Each number is 128 + 24 x the weight over its row's rms, rounded and kept within 0 to 255. Layers, rows and columns count from 0. Numbers have three digits each. The size before them is the row's rms in percent of the matrix's.

# layer 4 MLP up, 256x64, rms 0.383, rows 136-185, columns 0-63
092:176180160136145104111097171135121103127106125147159139134147123100136104158146112109150126112114105117116130121100174128151125169092131110151078130139140133118166102120116117066118127152160109
087:143136170156042104093135109157175116122145108131106132112145133119141173148146117169136107127137154154088110091137127088112130139146111110117125157152113142134110144086149139115139130148109115
101:151106136140130108074085134116129115124115134122159133125133081088117100139113110125131118145139131128206119139102104108140112147125117127129146137050154091131148108149104085141144134101125153
096:171145120103161114099129163127124122125068125153180119126093132121134125185124116121155152177147125109141126142109132094135088186114147104118147093135139139121126165125112137124153119124169136
096:150141121140143130173144135117115162116109102195098163109113125143119164134172152164118148140084142145117095132136109103102085132182125118115092112130131113143141115111152116121084128155099119
106:089140158176120128166148157112149103153092149142088130120106175093149152151124135133156119144138127161101087160155160117142110100134154130082158148126140109148131127116147161133168108141116114
094:136082178147119118155140073089122100146161160129131140105153138158127131158111087133088132127138127124110134149136146148125154120144161090162116165129127101165117151156095108139164139098148142
091:154115135158126107131110072074157138120146104098126158117090095126124130153136134140118115137115108115135119131128189106117150117160146102129129126134089137120139132110148097088198174127150126
112:129158129107134135097144119112105121150096140171145141131118093126101136137161153097133133151136098127073119132071184114133117154122153077168124125099080142131150113091106131095133111127120115
088:123159140168110124154116154149122127083146120090128151153111119128128060112110125111135084146142075106131134083145108138125179149135177123092125103128140138145129133101119161142100142144154144
107:147169122120101142078134075119130103104162122149100126100111132091178117140161129148136178109121136119103136143130124140109162098119129086121130118143113135184130133077129104111130116096095115
097:140112133116127111138133144126138115110127135105097167157115133128132152088120158057155122120120132126115134130147084080128143160153137116137094124158130087179141119079129146147159126190146128
079:118115108150144147100110187121138111165143077133111132166140132112139150164108110142103128107170117102156118154131122160123097121133159132141124078100098145093103093126121117097117142186129126
106:144112095149120118133125150116087142095147115112098129136157160144116126156069081147133123139181092160164154118114115151123101150118154147137125131155142169081137152113112085164124123125121148
084:113132148132139085149150152148114118107139127111112095090109128119129075138087113108154112138149129135120116121191154091107143109131129075097149105112159106164117162121141141109145132088167156
086:098171126136133130106125141163123124147149127099123114140127132085140138122133189157122104146111088150099114113099140123164138175152165114086135120107112126128123116127128125179143101202133146
097:151103159130060120101139087116168084098095131140129150090111112119116113122120127135125125151150151151147110120133165133109162103142128151066115147170142163123116111132109119136108088097121134
109:165143137170081100132153129133096128172175147151088105145158114159127149117153153102149138165136114123107084150148136107087115116101151144119131115084141104146122113133107111149132082129147129
078:142124119153100094117125164104156158151147124096099104115108134178080144133135121084147133155144117146187121144100181157142144119151141161132136119115138124119122116168111154116159141145131171
097:139131148198085158113145110135121139110130142135142095141142104129162127133132129149128147132119166137113131159128125146128125106154124161112141072103128109081160061076138153135141094120114125
088:146122124119060133121120122102182109168134110161110128120112128114131136127124085168121103097100131116107153155145134098125164140141143140095179117161107120132115142069124142117101156095148131
079:087133111179121141183131143076117133165108117122122152144122136181155161150096102095116123126111179100128127121121130136134184096168157116149131141166131119133131130119103123118159138117129143
109:091182149105125117108095114148124145156095145074097134132131114153167134101121098146158112155154143141134160153080102095119174097098161108144121136111116113152114139130139149140127121115093142
095:111129108125152125132077193084117143138142111135107128117160108172171127164138111141115124114134154113164094093101136166127098124098091149158112150136155108142129080111141104120134121148105120
096:117105172143035129113127121115193098150130128130102120138117146116121124130119151159150112117131100101151169116101132114130111162095126103115133122091095114115135134138132121124091142145171108
101:121115159113129139167132109117126090155097144142135080131153106141134127132131127093115131197098133169157142137088121123146106124083084178145125118148129148140118135152135132111156149078128094
111:085113106122097123110155102118112127151103099141129086122118109143150095099100134166168140136138080121148054138145143118182152098116127151108128132126137107142145149169092130126142139113124149
098:114146121150125125161197125137114115153142127146143123102123085130141128134125150134070119113137116133128147111144103097119165177062161130112105141111109093099104130112119119159149165121137090
086:136088184102118142135136073092175149167108124121097132144125093132131137185140091118076133147140129133124155155081137152136151109134111129113101110115114148145144118152134108144130164130142111
109:127122114167137141148160098109096123145096154144108181181105120177125101153144156123112115141094123133097149166104124114086082116109135121123123115143109158122112163088136133105089147136118129
088:113127141148159112110119183094130173133120114056110129123109112148123121136122127125140107117128095146111098112133153120124150119087110105113139140130099180126138134114136125119197113133169075
081:134077121134119148170138129103107114143137110182109110098131115098113081141123078094174148092124124136114137110141134112107164118109146089100124112124117124145130175101110150113111087116122166
100:123152143136085102153141105181076125117140092121150108162162096121127129105116124131154121148155135140155155133146140173123152130150108144149127173117107143106098159126093103136092074139144116
116:114148111153150118125139090147116100108159141123169128101134111064125111161142111134106104140140122160137097119124155130151144135126173157192158140103142122158129144103064126141149121139125099
100:125137117148174127167141149128157140117084171131111148101083105138148160107082175118143156157125126117133171161168131092137131163158099108128103133136140115133099154141109128107091115138115121
078:090081127146153124095121121140136167105175122082117137113119110175103131144142146129163129092087166139133113145137152134113128094095127105170130137114098131148154111174102122144132157098139155
099:169120141082123099138156108118071122091155098100159137129117132124132126109154145126145151141144123170174117135133138098170136170165118129131094080097126157123137134134124154126093122101091125
083:121110133160100106096131122122093113114131141111132153155119156134121128197169112137120133129131118141075140132141120139146138166151144104140101162080156185134161131152117106171172126122109131
101:119142083115139135117106128145074119160129102101112091126130136118123123147122144128126084099141103157102144091136186140116113187153152148184119163126115172126106153109125116151143111126142110
099:143137136092086127120128125112106112108129095150147131176115123152170139152116092150105115143140124143089155128079179102157147115119081176137156121118092138112151137166134125144132122095123092
099:079102117142139145171107139076131156128171165127113113144115140128177119118162121125107132121093165160091138128147159105122106128113127114127073103098094104133110163122128133136159138168127122
096:171131124139129164102093104146119127104141135138120101137136135132162098070109142134174137160146108116147122151087168120130144139124125084123059124131104115138140072146143108117104126118160145
102:162082139126107097128134121112134116124162087138136153127144111136152144108118148131129163115116131118139114195072115095109128151156101141115141131163186104115093109149097130140152102130103093
102:153128150139108078134140132125105102107127125127107147146092120114085119091127149134122155176168099167109119168124141142127130167169091134156119117173137118133141082102135157085154099135131137
080:104125100135110127123111143134116070100167114154134132147116141120116067115182129095153161111125126133158130148123148168148091099128144157163125113133141091134127121106182122103097163128146117
096:126166137128127132126144129137126091117134164100113206137128134129148124092153106109135133149138110148156114164123118161148127147134143123085131122126096150115117091128117111068098121053121143
089:117127163143061118128123122121175105151155128114142130149155136121132100110084125157089127119151134103118114168126143117141162162158137127087129127132070103125100178102126099136115136128115087
129:115071118133117124118136112136141151106103147161172132143113085148145145155075104122115157113143124144096141150093086128105123099133113151090101154119080128149140120135138135128086137111076109
099:117107116121137129105111151122110120116127127189054121113135083106133135124121124108107103095149145142198152119154150110128123142102111138140181121120134163134142132104153104120170143133125170
087:163089120066106120127107141125120108137144088125070102179155138139164111129116159144139155151112119090137129149115115149100114141115131161089125102086111143138157114122123129137164172122122138
# layer 4 MLP down (transposed), 256x64, rms 0.543, rows 136-185, columns 0-63
098:124146106117133123118139115167120182118105087135091098160175157132107132130124095143139118141120158184106107136104143117102116161133101108103132125134105123102165174130083139143131162172133140
084:149135151130151098085116121178179133109119139138123147097121145138113120113137124142134137153127160112152101051108091130075107133105150118127117143130140132068162129154136112139096122127122097
102:059165151115162154142117083115151178090116145183106131132117105140148132132139132147099138153130136124113169156104122095121166094121106134113141112158139134141116106128131112140137089105123161
101:119110111132104087112132096155124126135155122123164136100155116084117158123130118144122123107084138118110159104138094143093187153146172113137123173133157167164103145168146140096121121135156123
102:137177163083125150108138156118136143086180119150093080155147146152123189134139116148108127153120120133143127160110120132127101134159109141139104132145114115120156143133131198124130105117136101
109:147133134145129114115118125114100125140112165179112102102117143136147120115162113111146095164147142130078131159138104073133134138121130127091133154115155173168084189143109115102097147121113123
087:153142172130135107128111134140183143150098101145124120114164132117142132112119165172106166167141134110137122094144123103137116169113104141141162108147109130097151134137146099119125108120103047
093:130131160113171160132085067159124151111138111145147153104125134105120140130149110139125161145091145126127121070139122125077118103100080116106131102143108146083164106118150147144127143125124103
113:111127157101117123113136108128079105147123113146136105129108116131145122096170136123140116109094134157097126139116129120156128129162106173084161102187138153135094102124116082134078136099121172
094:130111130145134136144136141173123127157060077132142103070137116171088121129144097093149106125109130116143112137113110123077129129105111099121114112125134119114129140106108128180121135142132070
099:122158134107187138108174116153175104090125125168111125126135134102130128127142127136106117077148131141107139130136129109094164121158115106069140135143127128188168120152129092153155111129133137
091:099117139096127147149166160121147134171083076126152117131155101188160154063129137109110133163133161104133111122117094122133117115106113130132147108153146131095120128115169124143135129144134159
077:150140149123112171124137087127157144113121157139145118085106141163082063111165127127137150146109102107127104110145088121149138135116149139160141113146181122088114139162113139126120132085100114
104:133147151134160173165104137096153159152093138123089110120144157119140101102130141141151150126180120160158102108101125123114176126167132152105147111115105108083102144158105130140176118131140135
099:119145152128142144126143141149127140133124143162142104097143114080107112110164137159153121115167133103119138118185078122118167098073151111116122143116169146093171139105092135109093137110124114
090:142140153141067135123139160100157039116175122115121142132121142155167090132128112150105135130132114122138144161134128160130162128149119140085134104175119096106087124126116135133124121116145136
097:144093157096154139111107124134131112098128102111125107081116100121139141106162096120081129145143129144107108084140093111090097093072144097109139127125125165096167120140153142143130137096098139
104:150067133138085105195138145127107129117106155136111109118131123137114168159170105174113137157107161138139130142144156070111130094149123118106117117124145161112156110130160152137146118132120138
087:121138087106192135095161103101175203111153134136149153124113159176075146125172137134124129141127150111141132113113103137119147117093114110102122126150099125141137139105116120128117127125114128
106:132096135117100122106155147105132086175096138132118143123165157139114125130115098139107154117184159145131139095138091131108147104163147114119175117125112156094109175128075106115163117127133116
078:155091184133105101116118097144161144107149108115120152104160115138113169118160118136132171097129126084128121105131147109150116113110132088132153174138113092104142130115163088135077137145113121
085:136145170101110087098124111116161118103158157115099147114159157127148114078155124158097144158152089096114105096143135084152122168092118144143132131138093103117130150128133128166116155152140124
110:117159129117109135144125147135122112139174183120074128113162061117104131127156137165147133127135161126120153103070155157128150098121129139139083112138115161116130155103146109116121131139097156
103:119179160101129104171169158112081118165129123162161171123103144094154126122134146169137130119112140133171141105113114107144123116119105127135113111104071123153135100112135096131102118157106113
079:172102173095100089078099116112180149123136131117144134082118125158066123121146116157099111140148127162117124094142117127130120124112118122170152147123131127086109125128158126145105101113108111
095:135123129123145143106090094173162117156166147098102133112145106094102134098131151120098134113174169094121134114115102099093078098089115134114132130112123163102147144134118135152112096168115128
107:116151156142111125126152160149162099168138118100111129144091143125179141105112086126079132104117151118107110137108096116151124145121103131164113134145182183124099108141140103106118123141104085
097:148137107163118136139142136136161137133137138129149111137137141156083113150180136106123140185169154133161147111157120143123143105090120100155120137133128170149118149131067166154140103148082151
090:108140117136199137143137101131137137099132133123122129072156112101113100119139143141108162140132128103136122068166091155115111107095098105145152128151160130097106125155122158105142082136098123
100:103115154147127122116129122114073144124083131128163160150123131178158126152129117112140156072154129136104111153090129111107157139131111114118110125104122170132148137166096110114144132194115163
087:132138114145154136186092121100133150134160146144169093157158143116135111121129144143126145124149166134175153127138106153133131104159107103097111106095094129117081101131122154126148186105129156
091:135062157101146176148123106132180124158144107130145119144098160095122125123131099103147092130142157158149162123134107109105130094087125114129119110129091128110180138099133150097131105122151124
100:154156111139127123168129136100134126152168128118166162145175128147125114132128126150107138138174124139142158131103087156112162117107088140152170145111147145179125141094132190100154137146128119
104:160128115154169143120101103154132089113131117139109127099151101088143150168155117155160127156177146129135131137152106105118133125096140137128127071072134144148156123158083142139122134164111153
104:152150134159150158121151134128134060118107099145113126102155114097141136118125169194096136138151151097109146153099154111110105112107118107127118143118138118124101114135124174122128178109089153
078:116086093108171152156115147127114096127141087114135138180160157147119162113149150172150110133122110123176145124119135156112121130096111094140166130143086113161139140164123130087144150129141147
095:155153135087140158176137093117110134135132134143156128141117136113118119122148120117134200156127115098134105136127098126149117120137104153168131126103069161107146155146113174122135098110073146
083:149168162079101119100148084109139129088094124141088141134120090129127088112151148158126167130146109116135138094115103132107095120101128145163128148125154093099120135078109108111100115113148126
101:123121141125095110128137129134161156157088134168104087168144107143121126130138101136135166077112140138081137098132066169177099151116097153139097132115139147135141150116142118153097133126118124
106:131124119088133131164128116122128067119101134106128129116144163134142133119141127131113118111125095100102155154149185098085115109083105117124143081102108123120119177125126101074159101154119139
097:072144137096137174131126109136116124125137156094138139113107102140127117073135144094114132109103119119114121097126155111089087120186093114156124112133108124119129123156106124191148122170118109
091:094132106123155123147158091145163142083101100121140152097110087093139148119149126086125081127140139137102117145120153144137166117103130152139170108150125116104119178130154113131177143169139130
106:120156134144169158136133150114131142169138113148145121125134131040126144115132179173103130145130145160134127111124150117130126071135108113159113133115125110123093146141185142117116160103136151
115:098107138106118139129142114150119103184115121093118115100157125148153215151109135113122127102139150143184081120108148134109145153133153122129119120138150092140123117126109125167141139172151137
087:130116130146148146138120116151133131119142134128138097117126168154128175108102115138158109100134106144107121130193136124141153126142086093143136108154185156110172141114106095148157136172122182
098:126119140122139093116130142102129125096132166138154145107127165112105105111134093105148149136169144134120099118102104109158112113086132153166137146142151159119158140127188170179128173160108140
083:163124142130102141115095092120187124129099127142094140129143163127131101096124109144089187104153130117091088138128148083133122126109135116134127160129114093127097169098146128126128113178104109
113:088122109123172099114133135141160128132134129127159100149177123121155127168128116103111174130142105152114113134170101182116151125122096148104108166140137170123091158090144109126114108102101148
103:082143144144122167116108112120140114123114149150130123112156087132145175145143104112158154149129140098166164095107104105108116105087127135146140128097162149111132091129173104132151175088150118
102:155122148069157121133096137144134146096105144163162122113147150170176105125090106133128129118160166118107137132111127155125117111150158151099157116130117169159103133128110139135146114115091187